Weights of a small GPT-style language model, trained from scratch on English Wikipedia.
Architecture: LayerNorm before each block, biases, ALiBi.
Training: 927M tokens, 3536 steps.
Each number is 128 + 32 x the weight over its row's rms, rounded and kept within 0 to 255. Layers, rows and columns count from 0. Numbers have three digits each. The size before them is the row's rms in percent of the matrix's.

# layer 3 MLP down (transposed), 2048x512, rms 0.0755, rows 493-599, columns 192-255
091:079091164116187132175158159114144180117090146107119063148166122150112131096191082081078140157096094116167134150145159133132121163175172171137067183122060050117149112139090155139123097117094132
101:117101165081095115139116156107115133146098197138128091113208190143143188149166095161134137160122097050128110103160084181137167150092154151138114126100121115130127110133059136129081119125064113
091:179090161188146118098164099175163135095092144159059115114200145142082146111137101144089111133133104162176134149166136143086072180106132128082111105178175114145159158164143099138160120130148138
103:104144183179155133116126093172096151202097103145130175105146106119086123172070092127140170102065124083135157182103121101140149163139090084139131132165154105124178127026105138090105138115206108
114:178131127138147114135155084124166126137124086174157126214174069168177133086148099098097084106136091120138113093107129106157184138109167142118171144106163137113171158095121127134111139103101115
087:178162128113088124140168082169108122160149209128148095089108106146108103070144130140194153120104109127131152103146133157112130131057156133060128105156116122114168127169118145156123144172075149
105:124090174125056149138109157116158094137133130114133103138137119170159204159170097139146095161170123202128173137082179136131100139127085177165088128085172141090123122136097106114157134084153120
077:084147102108151159108109109104091113117128040111126097097142115124109127166150126121174146101106131170074165093063078158125176141141154122133113187159116103217142164170090091141137115179115144
089:151124110110139094121192132141125160158172095146124148125069073173179158117099092143113094174089127110160156037107137051075160146083150119154148116109084146155129127168112114151143151168126115
092:119124128146170075063119107153175113148116098196092181156211062094091178135154172095119130104122133129148133116139100093188076092148135138125076112150107126065121083103162158067090075152126122
095:129189155096107147078102141064134132161119152086117147086081055177088103186129104151160147130131123145113138186157139113131118135166165060148104112101155178129170081112172084111144082148086171
106:107166124160134121169165117181083119153125154107115092156122119124160159131119180169089129108098133116123098083117154066122130095062044177074079115087106093089106105129244125144170110158088125
087:056083095173157184126137134127142150169127138190174114148154165131121096158110133111097093182110050120125134124141126177104127147117107110121074111142070156135116108112174146150129136087106100
113:140149147113090130065134104096165063168104109072106129171141197100164129091104153128156128133074099166120174145088169153135149104127151146090115108103123149167105043131167120081048130105169052
095:142112128112143118124155100099182174149137118130155129113085183130120145179095123130128095139142050116110099131167167180118121167176154192122095121128127084148138104134095147124111100077103159
097:084176141171135159154145120109178112161119119124119116079104168122125135141163113101092196124167147104160143129122134123063088127132139183120106132127162169104146186113076127108095104174165161
088:080196154142142194144124103165026087163132117130192099147163199124117115084147138111132141113085096136161140151152138175115119155082095109114148101129080125153122089093211044108144058128097167
113:119069094116106152122159115106135152116096064099150119176069091161080176095117076072122160121162121149127084152145139093198095092112115149113085089122184071159132142048145080176086123159178102
095:126126138125044088134144102111181130156090169086116126131039136193120170053131120066173120144125114133166146155099163164122142160136131197121117082094118179142083092103138131143101159109108118
109:166157159114100066105094156098082085110144104100103139133158059159166089156105175146100085086136124121192186118166117133088087086137119123118147082168127126127135153124142139162151118066183098
095:093160130095076095121052137093111117110115133169123134175135101111090165162073147095114084114153117119132098155088136134091144082126060084091090158082219151116138131143145122157168123073130124
094:119189139116162113105143123151138115138144138108132142165072132098174055107133170150133098133135118111134077098138166126095136093089137075111187058108145126135112094079160076133139220126142120
082:118123144085152196143192114108134109120109095088128111125145131131146135123104098148084068097092147124161134125141066155108149092139085120105101139169100141102130119133177096145069061131148139
110:110084149146055150132132129170082112062108147115092093126001070065174107119135085144122133145194100146151106124119160155142134107074154117090153087185165187098151135155096143157109106126093093
112:097140133130146122092083157109112163092137175148101146132138144107079134114091135135134190087125107119070139129122189166208133108151154120142124087160104161150156035098180113134159102137108134
119:143112143128098155159155084172118146123147110087166112163087109145126143159143105117113074082120154121118142179097184161084115092138098063085134141144110125119188119143129117081196143096093178
095:164161101122151157090136168105172139078174160108123128140198132112106128145103137116121135112109114158129177152097117130121169159154084117100123127104081146124097145118169177145126161127130113
100:098155142134113086116057086135091103167121112110142123080148148135034136106111096126063119120081151101176121135110183116127055120111043174114047192146133093119129099084136152103148153105155130
085:143126141162148095178103103157152083121088093109086143100234099097083174144130133109158146150096145109112132112113140126104176171160102109081080153123130148176061080110135126103099156130152147
101:088084181129150184131116125144143071108169124189156155111153131154137148114104098105135176139160174113173112134104102112109153131071130147165111133099185146167090129065162151113074095091181127
097:167109130194096108187144138186164113116059163126135120166081183147143142092121142114216107096160126117102095092079156124128132108115090139100103083120105160098131155109166147147115139092152164
116:108202138102189143132143070101085154078133141088166146119105123124089153083172101099083092146131041168157136174104102138183052110155108119151057184139167104101101090124075128067187125147141122
076:158104165071150200122086090172163122162133120090147171158173103089082123154164120086114144112134163140083153207112112141116164094182115118133086123129131086133082093179151097135119105146127042
103:064131184183167147139106148194119171123138100114137098088145171134096145100199128095131117144122122117115143106072186093155146099149124094146084123133090102174070139044151092094174109137207149
093:099163159069183154140101133124135128147167196103159141104080131178127145081124098127111046119179193138123121131122133134098110125150165190100157079122180133113091136135159128151164170090108136
096:133206095115109128107164153147122092099147188120146149114116102078065152125134144185140180170094175091163106127168126187109178116172137145128135145098072151131134117099111124136168154145110145
081:072083150140049169160117134104127129103107092131088149126160146110108127100132102080162124099150075143115115108103137115095076114163112194146104168064111135144141103124077171088146113163181144
105:071087142158151140134148139155126123194144081112087195126139124083123081127114154087192144132131124134169102144055065122142105057107127182160126173106095157166208189153171081134089190142097077
101:131128164131148126064119108173091143149098087122146124136172151109086093106061135077095112123137137118103150081059111200069109152154128077148118107125096160117144148173114163046136134150100078
110:122059116112117054118164096155097095083109081121161154105217155105129147088092073066104072114121152114157122085156077125120123131159151135134143103064119165118142065084115129129112083143194120
097:142143141085134142101136115144171166118083087126172111105126119186149085131126065136164114127059092137159138147162132135132114151110134099087169132117127140110112189087151098054086094153091129
098:119174125127137114115053121169120110086151071095103154117068160149172116109170095111109108135160116190093121088187136166166074071078093109154126117150147129106160169135145147144096143057137170
097:151138092076127078109146111134109112112099099074139223134120169159101108116115101093152106127136160109040133077112144094136161144119112056137165173048062107181097141134126108134167099147178175
108:083146164149124149055100120093152194133122175137112119095143116199098111119164122170104059103118096094188105174170191126179163071129187105108100100166140107067117053128113114183180157107065136
089:098121093119126088128084157095091171170113115114117149110212121084118150117128078151121141154156143162123136143140129107161122116102111095139137086107138139145181073145145135114158148143087161
092:139115170138105124087087126125122063121155067174126138177134117174100130108178136129114116141098080172119095208183107159162072139122127103171118109133115093167175088156098056100094134137066168
091:099121112133122147088121196147158088165119111157050089143094139095149121100115090138148159142110133142125090099090143127144126129141074112127097095159066114067152104126146121086105140109126107
104:109136155142127100164118115106124124101121119058079144159139184118145181133072133049152167098119082147119192052148138127086107138170152085107150094101164104133178172123083101112139106140136146
095:140135128134133142146165207156069182119125115151159125100163131092125088146133031147108110110100075133115123144103078135137181112143103190062122183132109129141109177112107146118138115132125099
097:078128147137113155120118102123072091094150146182112175147130114171128062121083133123094109187165128113143115127087141187129088150115157152093095158106086091148140111052115166168073100120147147
112:047127137091103165107138216135135119123125164138109097150000133128121137116163102164113137157142103123127132144152114145076158131118094137130081154128089165100090131139056116127134155149112141
097:151076136179126097116140153089123147139131128154153166089148117101137143086083095140117141124158149079111161114107095147181119152129078173159119143148067146123097145112157071127113134103069139
097:066095186074105047124106164121115131115121135124110153135034122143133103155119116167099144126164145122130144087092154152103163092110099154149125097078129108119177115162163103147119105081115123
094:159129120174094114176140118169097131141125136170170126072077096139118106117162147131152134075133062115102130110195076140126149118118137097116184136115155201126158132103068101109123124108200127
099:155157123141096172079212132169144078096177150137101107179175074114121117132149115163102091131139127090104117116141131140162142118179132157129158100147067015159089099139085104097117098136138144
100:170108156103157151079223088149087209109077118129087160149193149158095106172099152139150177124145141117069144133110166111071142133123091163119157142174107146090156131124095134068093155147110142
122:158083147100138111112163099189143177152162157143147106150150140159126089148171163117171150096152104099127077133094138193121142084136160142136142160094154150042213170091121151106100145106103128
105:109075036100094109171106118162101159067078147131106166138104158139106118179151121118142133093156088142114105121138126182118113114128119128174086158094185165125145105117146131152105083162148154
095:141110177099106072103095106143080153087171184109139088152050097151115125124166128104128091093124114115147115160056157077125064087195183160157096165147171166152135173104073159169074099067125134
101:113155124109105197152153151175127103198162106128130166116137063132108141132138110153091130078178114140149112143089148087116170130161147075107105152116118114127114146144161153170150154104093040
103:173126185145149095078119097157117190163137108116151136149108091143068122119118160105093116147155207076092082121130094134080163143158121179161160120160099094124112114104116155105096135167065162
101:140143097103098122123148152185096172130141125083095146120103142100067132182133145153122126124154112078102115142090081226114104133085139149114086090112134094155106086082149108124109103131100161
110:169105108159172128134116181112111125123112156120079112110150101115087119082093101190075119126156141126108132160138115083055154136115064126195137128140141175101116117102142180174144129132168118
080:103137120101146129102129120146148077104115115151116091138175145168122146101198073110133129120142117090084172097144103142055208113075104148131124130118062118082137142152113182123110090185107127
096:118093113170116120175122123126133196096104077082135108100082080158131143105115154149128094120102087138168128161141129124162146149203126134057116107164175112159119141135131179135136103079122187
093:136096098065105161181134088096080161129103097171145125100085110111128100114131125111100203119121150187116102142154145142112114131099107128153151130134131126174148112176156198136106140106122123
095:127124119114140190153099177127104159148137089045132146167089146152106087152148043108126130035142134143116096047132160084145155125144091130164092113106060147168099171132145145096103113074133143
104:116156143138099156184133132081111160119152091143121122167165127160133135138117074128181104185064118171108116153174124089163089118136195142115151098094139108117120122107095156117143125091083142
118:094136112160132113164098123129102174086132113080086156184172083084109164073128129161144127118048119164117097180092169148133063093106080114111181142148114158143106096100180093156085081105088100
104:125154120132135096107195093179165106133181121114126209090090074128149118116129112145114107084159134099121033087103111097126212148140095131124159073186151165079139160114077170124151157157087139
077:098131118129151158096064085141159102126142117179162132135214107101158116113151138116133155089101166149143166132053128222077202175075156126144107081142060076125172124137116184127116119143108132
081:183151138122107170094125099117127114141089098165138132130135091121131151166143156099112156092079132139142216180095079150096160112111065139098080135100103085149186094193114124132131091070120143
093:077119132148084114147133123092034097099075149155112090081132115138099117082133099176090081110119109163158149129134059148117145154090139114134113134209141073087085070115142116104145154109158158
098:130142068140123122116095130085164143143104155131136116137115097097112141148055091122166118129174144107160033151106169196066068069120076156127126129097187120110128125153074096124073090185116162
113:125076099168163101127170072139104173165148085122152110139182071143094116147122132090173123173116082125126155167148171138122156131098108104169118144064164143078171101090123106159067101097106115
092:132163156200135116172153140145132158178114155151146166139126113119083129118052159229224129073138133167141150133082141061088114121130109134132103122127119133152147143112169130055146142155128138
089:172155099125162113133176077113148169082129145123172120085152125107156044137110124100063104118124120135106174148125118099109154162136112121101127143123165153081173132191132091074092114080097167
089:126118072125166139216112141148117075150114185158147110126109117115130155133111108141060120139102082093118189130136121172081147143085144124093101150129173140043124108131081096124133135107071180
106:073145114162206117128141171173117130202059108090156092111056082135114132111138108172190119096084120111152120116161149199061137131175139135167143148155103082116134107079110076150166106110131078
089:112097129115099111096149124147170143108090121114144117154129128126065098153033142100134116138125202124140172091152147076112136068138154146121121071120162041137136127119116163122125155179139094
103:104121152080162141093140106128139122076115087073114116138119148099181125145132117071106119128126157092136125126144091219130078104136137144060155091099100147135151155127113108070093112123126155
097:126182175095132059107137093140095096109126133140107126113134134186134070100128149127109138141106124141049071114172103183125165153181143046135154052114152142110124172131150116144103160099174134
100:170193081122085148154126152152181086139090138192115157144131149165141140102113120106133127127157163110127149115091186142082094138169128167170164150134072091119171126113105123136055189123129067
113:097126116165121059201132087100158173111124093198157189086109071084111134098154115121100136110104146104159118136125075160102083102141132140121096169097164164121139120105156108159098142089138099
100:158093249119125115171099200173117137140095112173126209122133124119177142122107180197140104113095149121169120143126087120109109111202187162108155154075153195116189104124147111084100140060122170
104:118089192123099078113164130108121092173164159136100132055070112142112150132155151091155151129132088147114113105079165104179152118129087142184000175136127193101107125086087105124107128172128085
094:129085127092153117157180132176055085099141140085113154126101160103082134119084091111148083130124117125077112126180131069113129097133112152124175121113150158148145155077129133119132156138165103
107:109180114071159107089142097155150115167111114116147133046067141101142116069148135131163234181203072185087143153157131115171086198107130111151100094145166104150062156166102079105166174160139136
093:134099158080106090125117158098109148110145108142098077090157151130151144128139057145116132136137152063115120123129089125140166113128118135132131106109109098106158187187075064135151093083189089
094:128125086155098068095083114164105113128138112220151110144148095149110121058136102150156063141123096124150114149062128090081074133143081122121131102112107156092125140098138072078131139102136098
106:173087184100119176107066160107154024139108067079092155131147215133092064166078134097102173157131119109109115142164091198109130152111141129170082115127078145124147111143108097084169108077136078
108:158107136120121085149107066147156132100160121143121053098034116195111107110091104130100110140102070163168156150091168139109119168139163098132030121128106127164097141112081151105120097080112151
099:137122138089131088090126141161167132168122101110144148110110150136149155135178128085118122123082109145105149134159140120177105097098115096097112151083115075128151128153143132089143115114138131
097:114079114080052147098106165144151127169150105098156158084109074107115158142104090052127169164120116090165105085153087132130113139100144179104195166143113148079121176119175123138115099081148129
095:096155132124096121163114141133087135078102194138108105095117109077089146117145037147146123182165122144126159086103102121158112067132194070072127095069132156176148101176105087133179172211145084
105:117083117107137178122107154167117094132154134133126077185212209176100172104092144140059145154120077096168120128135105199083144155161098205095162113115116148081148132144099129141075119103094137
100:146149138172088165083086175081152106173049135121116149129193117087083140132080113101097152161131150126125075124154143114120102090128158085094081178061133151131150126152179070121162155067179115
112:136113152064137146124106072157121140165158151066076114148116101122124114130140104110142141132093139114130183119099198206153071039151211148148122149133089110095124084141162102067116126123169161
119:082133090098155092084137130103119121114101135014083132166112097136121113087069117099113123114137082172097082134162178207132058104133125143091095070113132105165152120100153129131182074138119138
086:125128131106129161106141076131129111132179151157131095124156099109105147055083093137169110136134125129180148121130120105102029104096138163108098127114055113110140196118113082142125102132143117
105:198068108147162125109158146151159128128156076125155083115119177184166123137162142105087120101138085069124127105133128109115139150150126122125134126178166124134125057132123075175137123142125157
103:116127137156120090066135109105104150179078149142135178099099059159129110141113053115123122188142059151087194118038142087113089139211110147122145097107106104168133115142188108093085082082112146
088:134100126142104152128135170116154153122122133131164087084155149143163099117164132111123114106170137138121115131123120073110145148106160186148143117153109105116050100144146148127076066082067118
105:135118112106092137117174078148161112153072119102137084076162140176090107185114161130170103069150111081072161128153174098124133131145161079066163136108177146086184093181175155133100099145115138
098:133147086105102127113131083195175130102105136135158159165212128136103080135188063123165095080118157106104138168126131115144146116125116163143145104095127175076121102076117135142106073195126113
120:131184072108185085092158080129104155120197178096088129154117132068092132111142099135179123131109116119098126131097141134140145105202114073103111127130132143099106101117080102172109054147135152
093:121105157129157123116106118186143119113135149100110144065142065119092121201132134169088104085140160122073138133137171100102163138094101149099087116138124124202127119117168101113079071154164155
# layer 3 MLP up, 2048x512, rms 0.0541, rows 494-600, columns 192-255
104:161073159136140146178083155175100159167120114046155174107139169111176121096151152109112107151073135125139086133124098122134133154087141193144080169127137063109121093076071089159139148100149122
094:136135189169124141134126133092126115154179171112140138107074163122078191094138093060127096109110160117156169145121114166188048103135118141094153170082128123084138126138117113098082121097129092
108:087103144147070203130100162107107096171152093099130130157085128111121166126097149135120095153105130078072084136182096089098106144153154133112156082143162085122134105138147182103123219072171169
108:158134147132098101162121140144134094113148101164138144106081148118215087039109144103168086161149109062143082146113072115109141124099192078132164083092161186216112155151108125137158149090126114
091:165084097174112111129139165084125104116176133119075137135092194117100112093155112137127163074100146046158139102170139177129157130160206078142158124133165074141137126114167108120169072135074117
105:191137151115118178143107159141047168063139153081158085127171135146176066116103137154134092187137163126068118072146122128123153135081141148135090144132125143111094152147073111127132121113189096
071:138120093122119122105120176127123157071142126098107118107076109160092093157090107123135130149096101152136109125135202127140101121087136158190138095136076128083130114143102132085119158135141157
106:183112091136114128120106167139132136148098085105126172088118097132152132104138144132095141144104132114138110141126183109179142168113089193108152122111124143056106145110142151123097115144114140
090:140088090074082175158108102181124156130195122105138090105137116159174095087068117214160118152150104159142105197080168056180186143101100107114110132077151155173120149133107198163072109108093121
103:082125081118156154096150141149122130095116086123122148092114169162133140181145105095131118143155049150140101160121130050132162142152129145106111118087145135151128058123074167096149180138106123
098:108111158111076139158184131164159151083138103177194124121143129138133166178166157131174156133153141139134163151119125120155173180108138151089148196127094175180093093144175138140119107128087105
094:130125127090146148137180132125135081154117101126118125134127140092139141144133147123122133175145082177153083101156109153112150065101166148101152165103138165099089124098158214087184123101135107
101:123169144149105135085176116119133124118160127118122120139077126117138103143117144207096192143108095162118166146134167127099139087117171088156146141121103104133119116059114165074161087188143106
094:139103089136115130089119087124113154086115161052088136115101139056082136098122092121191105111047126131180112149115127096136148093066140070158080126114166104132130161147157126088143164103180125
097:151135071146161129140104122146175081150157151125065079161137155172058102134124108115098061159043189147120128119146093132140114181151118160121117066127160137118060076106141038151102106153108113
073:175082179135140148119177153060159183115155094110115128142161141065102101018128126123114099147215072093130161152135172113102114124100122210074097133151145109063163184075150110121154067164151129
111:127067134130143203150136107116115113106109140085134130182144152141134149157135124048131150136094125175138106078188086120165086111096105129156111134096163144156143127026175132137110147148172094
094:089150126093077191104117118155138106136201070125158151131110097100126135151126159082111178040091115176148149113119156166106121124143120099162158188183125086176099097163104124130150103127167193
102:153156103202122095108088093176124140087133107031142120121146092167076123136105092168129173114157087088135099144150059097074078064165103105103131133146096151112114185113124151133094132113101146
100:123136154143090084107178164111110117125113174208099111118153123147082133147121124101101112150136051157169166132124105103092152102145098142070111110173177166110050130137123149196109135121111150
096:102100103123177109137158145173208140095131095147094084091107188146141144119155122142087108095102092163081138113139134158126097127083108159107172094110109108100091131185146194160108137134138165
083:156146089151165104091208157089166144077147114099125114156166156147078119157163147176132050098128172095170096140098120087186080129121118079131185112085143144159085129099146088138158129137123123
109:126151062103171174108162131133119130144142197181182143122079169147193138180151127090067164134096169144076150136136134179149110094175087103170098136151126148091127062125117136156098079147145125
106:165094108146194163124171102164132159125173161105109139090079164137161153106175134128134130104078141150112147168093091099117076087121091201079067083178141167162131120090149109100116134097085138
109:171140148137150141130086112075114074172149140106165148122049126120124104132100177191130138131152158135143151140141094079118166128094120099146085163133154157196099226090135104096160085203089231
091:140127161109113149154101113062091176132126120130074124128069140204108134158155122104126140126123146140172135114120140129137146162138105144123215142101081127110112095166117171151151162086164118
105:127120113170091149095111134157052089131130132132057092105116083177117096107115149079101071132157075133178053158096078076197115106113097143172067123112151135129145150126081096083173128112138074
086:166087121110147128097150101143095128080116145099121177079124145125099200141137130129144121166113077118112181130176153113118138137102154189113100096117034120101064089106086133039086109120064125
110:107127176152147170159152138075094150106146109104099140112177167171084143163092075126135076107127154153140093154153179080113134087102086109110118155109176071132138150048176101121087160134130110
101:159221167097137110142143163162162134121176112101119109166147200193135068167114086154119146078121121136140131079174145079115113117165153127097079150161132195140193110150103127189103198147134161
107:141100162146158122116154092126121102082202140178146135124138205123110134149117084121133116177128114185123094122060095128102160167132062148139129128142146179122120120095146169080121131135188147
076:172086138082118093150153150170093098138086089116107081127127152106112121138048138139084120079157128144149145172115144122195118106098166063117147059157147151167145095130125142118164102198145117
107:141124130168117108121217093122093095119131150159063179161129090174139116133131139117155137175081077158081125192061127153073093157151100112119094132161135153135070177196124164140133090136114144
099:098089131122129136116156135086056152140139116092148153164164109159205118122144107145161099116164161134136170126173154131109101113114127079125133171174083104169141165123090199133125094100109131
102:119173123098120157144114154086115140123115155089103112108148106158168185053126158168098082140166107156175087142106095145100204105102157145136164153093135114107058153102153073138097061102080135
066:141165133131182051106116126143105103120148083075158142066133119160165112199130167108082102165134125155160151142117163142191121051106131105083159107163115125144117087116160182100107139142123077
100:128145103128152100140167109106096108135079115115087117120149120124146202106142195123130122168123142095195132146097143132138103071111188097161135143148129080140160120144123146158157106184147127
100:107157071166217136054086157129154083087161069087094158150085156134112133134147130100159129124156142124183093165168166113158141074102126128109134079133124120075101167126109173088084124140120082
103:148085163148153110129155131105138157111060141089170158105175163159200108083093154140122165168173193075161111150176080126126133171124076051125192114140105153193118110097111098132145160130127151
084:112137144099103171198132169147195121131156125146162168143120096100136127120155080121207092148082143159146072128117096076144117100104109087161150089099064142120151099154053155108151128085153079
094:169103134103100160116126072177132139113083111164130142030140127143111154110158108114118137096190115195160121120126114149140146133171125120144145138157161096154149100149112128142133125168074177
093:089162170136110185161094151139132168130147130165134021105137090123107121136163121145105179108099113138162131154145145117126079093190087165082057096188144153086082093166112157107075115123097099
107:120125131136115178177120105117167151097110164144156116213136202104068142151130141171111110127172121076133104197123110093101124105079065127184112127146140125130098104140106129107143131116064132
073:127049143088134119090126142103149163133151155100101150142147144179153174148070152112137151133130134112118157102153190144129134071081129101119197106091193097108107126135107213140041122082125059
097:177159134151117126096133092144061099162114125096149141160127131149088099145089102108153066162167150190110124148057099135086110141143141112158136144149135100146163088103169093113090153174137167
088:130100146118179138170172140121077134149145130154166112125108118126132096190108064140094152173127090150160169139123088099130130069098150174132141176134151093124137084114119131072140083106122116
098:154133145127102183127128123090097083132059096084104194129132117099176120145118070121170104097134095099109132127186078143150115167132100094085129116126112100150153129101133136096124108165193119
096:155089156156130120078162107081151100188194157194138096220098161111103139117159093173129176140131172099158140160129094107178187085141132123107135077073186101113123128134150027129109103186100111
110:139087081182087189057153116087162147104123165145109180143115097104105121110076188108105110125145153141159077125147134127099215146120183133098156121129141044095082057078139184142033075129139124
117:099117132156132144186143162106114064134122069136122090135077122119126106065174163117094149135180101139154078141168097148066124150098075155140163125070104114102126144214073105154169164101087116
105:113099123130170126120182112097163098064105135105135126059181065123116134133078123122047171102115124140131125136115081131086162104159156129149157131193147156098111083068105205072086130149117127
099:096180115105107071104179122133130076187155143140137099092110136119134101157096102167111128121141141165134105134177170183162144157177106117140109128107137086115169185142098110121158093140170107
104:105122113110138155065116130126101148120156121164119136189109110152151156071130115117067131152158130163199114127144134111162109140153132129136120090100121121135075174156093156096122138113017103
099:155190128179165120087158107144099075159132143075129168159127109135106105182150083086141077119165106102100161152178138138088122111166150212166198096122108127107143172140131133159163122119051164
107:093100107095138166128126064097073183129136133097098136141113110164106156108174146158189139149199129109113185176111125098130111198122092139066146070084091118163126164205096124148140104158101156
119:149098153088099177137079087166137115167110137145127155186122078105092127097192140117133200118210152098123086140071139108112203093093146178125146139103126154174120135132121170151129096108105094
109:127092087099158154195142108154112141109122070107111115098112124153153108171134130109140164103119106123128155187088078148141150128117164115171148175121101180143150159104118110152149180109127118
099:151134105125142160112137131080120084146096165153121060110166142162121071176133115161101146153125068135188151138181133089097074095083108103108068094107061107103138128144126133151120163128142151
107:088152156112061079121115144170135134130183115132067194117142122163145115124139090147198116124172083144095125134094053149146146123122127142113120174183152083156111147127160144140121119123071104
098:142152101115115167134128062069112069135147152139180103129128143123152165129131123103114118175136132115100144187086116166131099143091140136163091139080162123156111154112138109134185160132138176
105:113127133099129136137142192115133158109138131104127126116096119143171164131146141124127140109141197110117117102125105158141091088116060085135104126043159162169091086104091114146082106124126159
105:196081099122061174099166086116138141140127121114134069144124086139100095118108062137146112147122140083063127164126075140120183150050107102132115117103115078155045160061100149143121134099097095
077:249104131142151126121123168161156102128147126105117089127190125095122146052125142085148161104205106119122144104150137062114084126130184157076117158156145126109053166073104145124123128176141107
093:128170164071075158160122113149140106121121106103104127103135079110059118100142134231116118156135119136105170167189117080128142143141121159147101093209103171103125119171154117150126178156089107
102:156071103110111151141144178154113150135128133160143111174120120134106167195098138084127138116108112161185177102077065151108113160191101162130141165084119148088141128077116139136143111107142186
095:117115078106142059126128107197128154081138127152092197130138113055132100118134109100143081143100121100098141125171114069093088125117131103155153152075129112086108135156172172155176178165103075
094:168100108092174135069126101119176118120084148097134157104061147140092154078116147126123154036155170060122109081084150128112131112087120092135165143166092148126127145164084086131132094183080136
115:199099147127163087126110187105111167079129108155081145098191135114156140156087088156154220090086138190164090120118212144139108135101131133165128163150202126042147118143123173102129097152082116
099:133194152148066077124088155117134163197139142080124152123157138118056136081118121100103141212149112083105075129109092088124160115131108133145172153111138133126081109186150115107041153147080149
071:137140128103139119078107169051124116093172100129126138155079149110115095147099113172154141067109132119105142116158094087151194111101121147176185147108132105141105063150142143103131132128146140
069:093095141159086126141109137105137115121111099137132098146125118112141131123188096112064131112177098137079144137192177101096097069139135144163141120151121085104098173135112106120091165123159128
097:115117120150123090091151072159187154145166157087139117095131163158131111164124109103097156104137132117085125176191139112201168094150091098096170123087125144161061109167105168172129077210169126
086:180127157115158116139122092228140106069180124178139135134175113134173131118134149114088155213135073117091195117124113065177105138119193122108180136081091059123137096136120123112118145097159122
101:168123108076139202120074160145142132074180122123179142176136173081136115152170184148052188130119197142182106127093075146092117150126179147148128124158096132158173080142114151158113121077118129
105:172196099134150118088142126121096156136165100091138091117162143164136116086113141136156119148143115146101113130109076115125108140152129136204154149078158152097121125200169163170142129080143168
084:127143182085175158168083144114173148092131152151107113106147138154160082072124127116109124108144159119091190081116136153215124148136105151100219170205176169146106180125087099097146126177078137
095:110129088079134137081111089115130103053104147087111146163108077161087164118144119174128085118142059201124126134138116129132101101090123121161089120141094141144145129155101105138135130147085153
097:109111125155151139141095123155125150158136114155119172131137144068124126138170133154104163067157143130143163097141072145084114111123122108119203128109151097100147148132118134116121182112113105
104:097137133111212133110111133129151115143088142132084124154143146088141111083137073183074131144099142102090085109061077121145084169068158146123147120124139120168102191119145106136171130115134119
098:157075160097158128108123155106116101118160123086117123121103143106129191115163192144129143094111114141144137058149132161108152141108170083147181149152147083180100109064096134147047116123185102
100:148133194098132077049069151087159100146160105115137148153194135096112132110131142110132088116178072147135151163056200099165114122155112178150113156131149138128082152077155095080152186158163102
098:116060126141155183125167093068082119090120137092168152153126083116160123086101113150102181142096113066168112148100173162156155076106198091118107133155139175115089158186061135043099114163077089
102:112121143157164131104103120125118183082120166105184140150123128137126101128145124110132134096173103150080166133168068120127192132086206130164174143081139164138099106089167093144100107134145074
101:163123137082132131138159122131131171164126143062091174119101090144141135114108117111193144070138138113095140101104105157113123144078146159157133181123119139133205205124147084113182108164103125
098:140176087143164156145038063132122138125117143106135102140155145125151149105092140060072092103109143141110100165148118152130114151104094159089115145153117095072128128158113115099151074139160092
101:121056124141132093156132119111136139166106088117118123090095117116100136107174107085145116124069116126142091127150114125079089147152182126098076160139129150106167089124120098133166156182074147
112:154163114143122122146112111107138102088171093140100138159081161114140110144138112168090178163076114131075114076132153166108076180129156156166128121125084119111137145094164171175080147147078149
104:115128130108152131097141114127132153117091073132091161152099155152180117109088114092186127129169102164169127098119156143119105076152057123143118128149130155172080115095141112121163154151087112
103:114143145150121146120128128082121077091124150087112125139092182150173142157186127148121100112177172091090137106152148152106116113151129121061149214132162170158106143196115103151116153147090115
111:161128115115149117087162138105108151138116110113137138056138105120168141167132122104093133084142158096125170121183109135168149160119098138101156166120174186120164116164108112127118063084126127
107:158133067080142125178122150119104108129177074154113053147073111073173074153114139142101161168117102168075090178079104073123109130131110152112150047144138134081107092126075095129155124097107122
113:158113164114129135178124159109119134175116104202142108126098094100132193176098125115168127129120159149084108115156080083161126117132170127150160099152099147087135125115117154099090139115144162
091:143121132132136129124178140152135135169065150123153143191120118133122177157071106177144103138148100074116121103077115132157124122106156134152138169160139160120120100139120085163139206163118103
101:096166162122138153138134118122118080094117105120148087131104206103143104149110117067132093156119106098056155170147150152143143124168113101048118143162124142114111101187157155143052146132105132
106:147145062133156118130162150102112108159174092107093073159121159173127099130142159134145140122170170120132137185139141084124104152119129146136143110088134157141137120172161152150050106073165104
106:179128152099139106111099210106091149114184139147099168066153123139141087139071129107094189087145162143125082135129135083106108126158189157158151134098111168097134138157161110118148197115096142
103:115110109137101106200159116123088152156168147146060082150104105113158140134123100140157126131177163166143119183118109163093111114111141134157127120098088175206081088144180124122117096091121139
105:122116131100124147126114135076080059159151131067116142131116225128122152083098145181152165124077084142177126142127100095136134107162159134094162061187125099186126179123190155093138124162114083
090:100119145139086139108084120182112151143094172123130179130067121169163170191112161132099122088134103097052120132099135157117124072179156123200129164135216127149124144117114162100071159130047152
112:159134143146182102087161117107092105124102108178160152150137185130219162101188126142123157136136075066131225124182087116108123161162135118056135125112194145148177124159113094113113114184102131
103:107138112131112175149111142110175106119089117105145137180110067129162155155108160123120142132168133115151150142094077096112180191108154159097123143149066121176108122101116107122106155120094126
096:125112091122082094167085103128114109095193178136080149144101148175053141165135137107110135136148077112154137160175144103141148090197092108167158128171120180114130110100078182139055120149140171
107:120124158166082117121152221184141151163158077078119175133112125124140111128148083137091140149126151080137108120141103107138158099086090079191134165140101116077090136077177164161157110116143119
097:147131082159166158067098108087087129151188134060110120107132165095102121175159140109145099079122170165123163170110124134167143119164082109159150127105090135107109075118124126140160098146121035
117:095184134141104152109142157108130165129146126077183140171093113100117131184120140200175133157077145149081174147101107082075133133111073143145123132129115149157135124083133157168159163153134157
095:117123169164109178123146096064106091093130086105088170169102157068159097127162166109151156128069106214138163158165039164138112194126165068165094092103158147171106163153119157161170101108140039
098:092112125088146174140147072149149113089105174142138102084076130113078121121120132092125099114085180131122099065158096146088145171199075191122161084105105103161096092159156146126050179152092164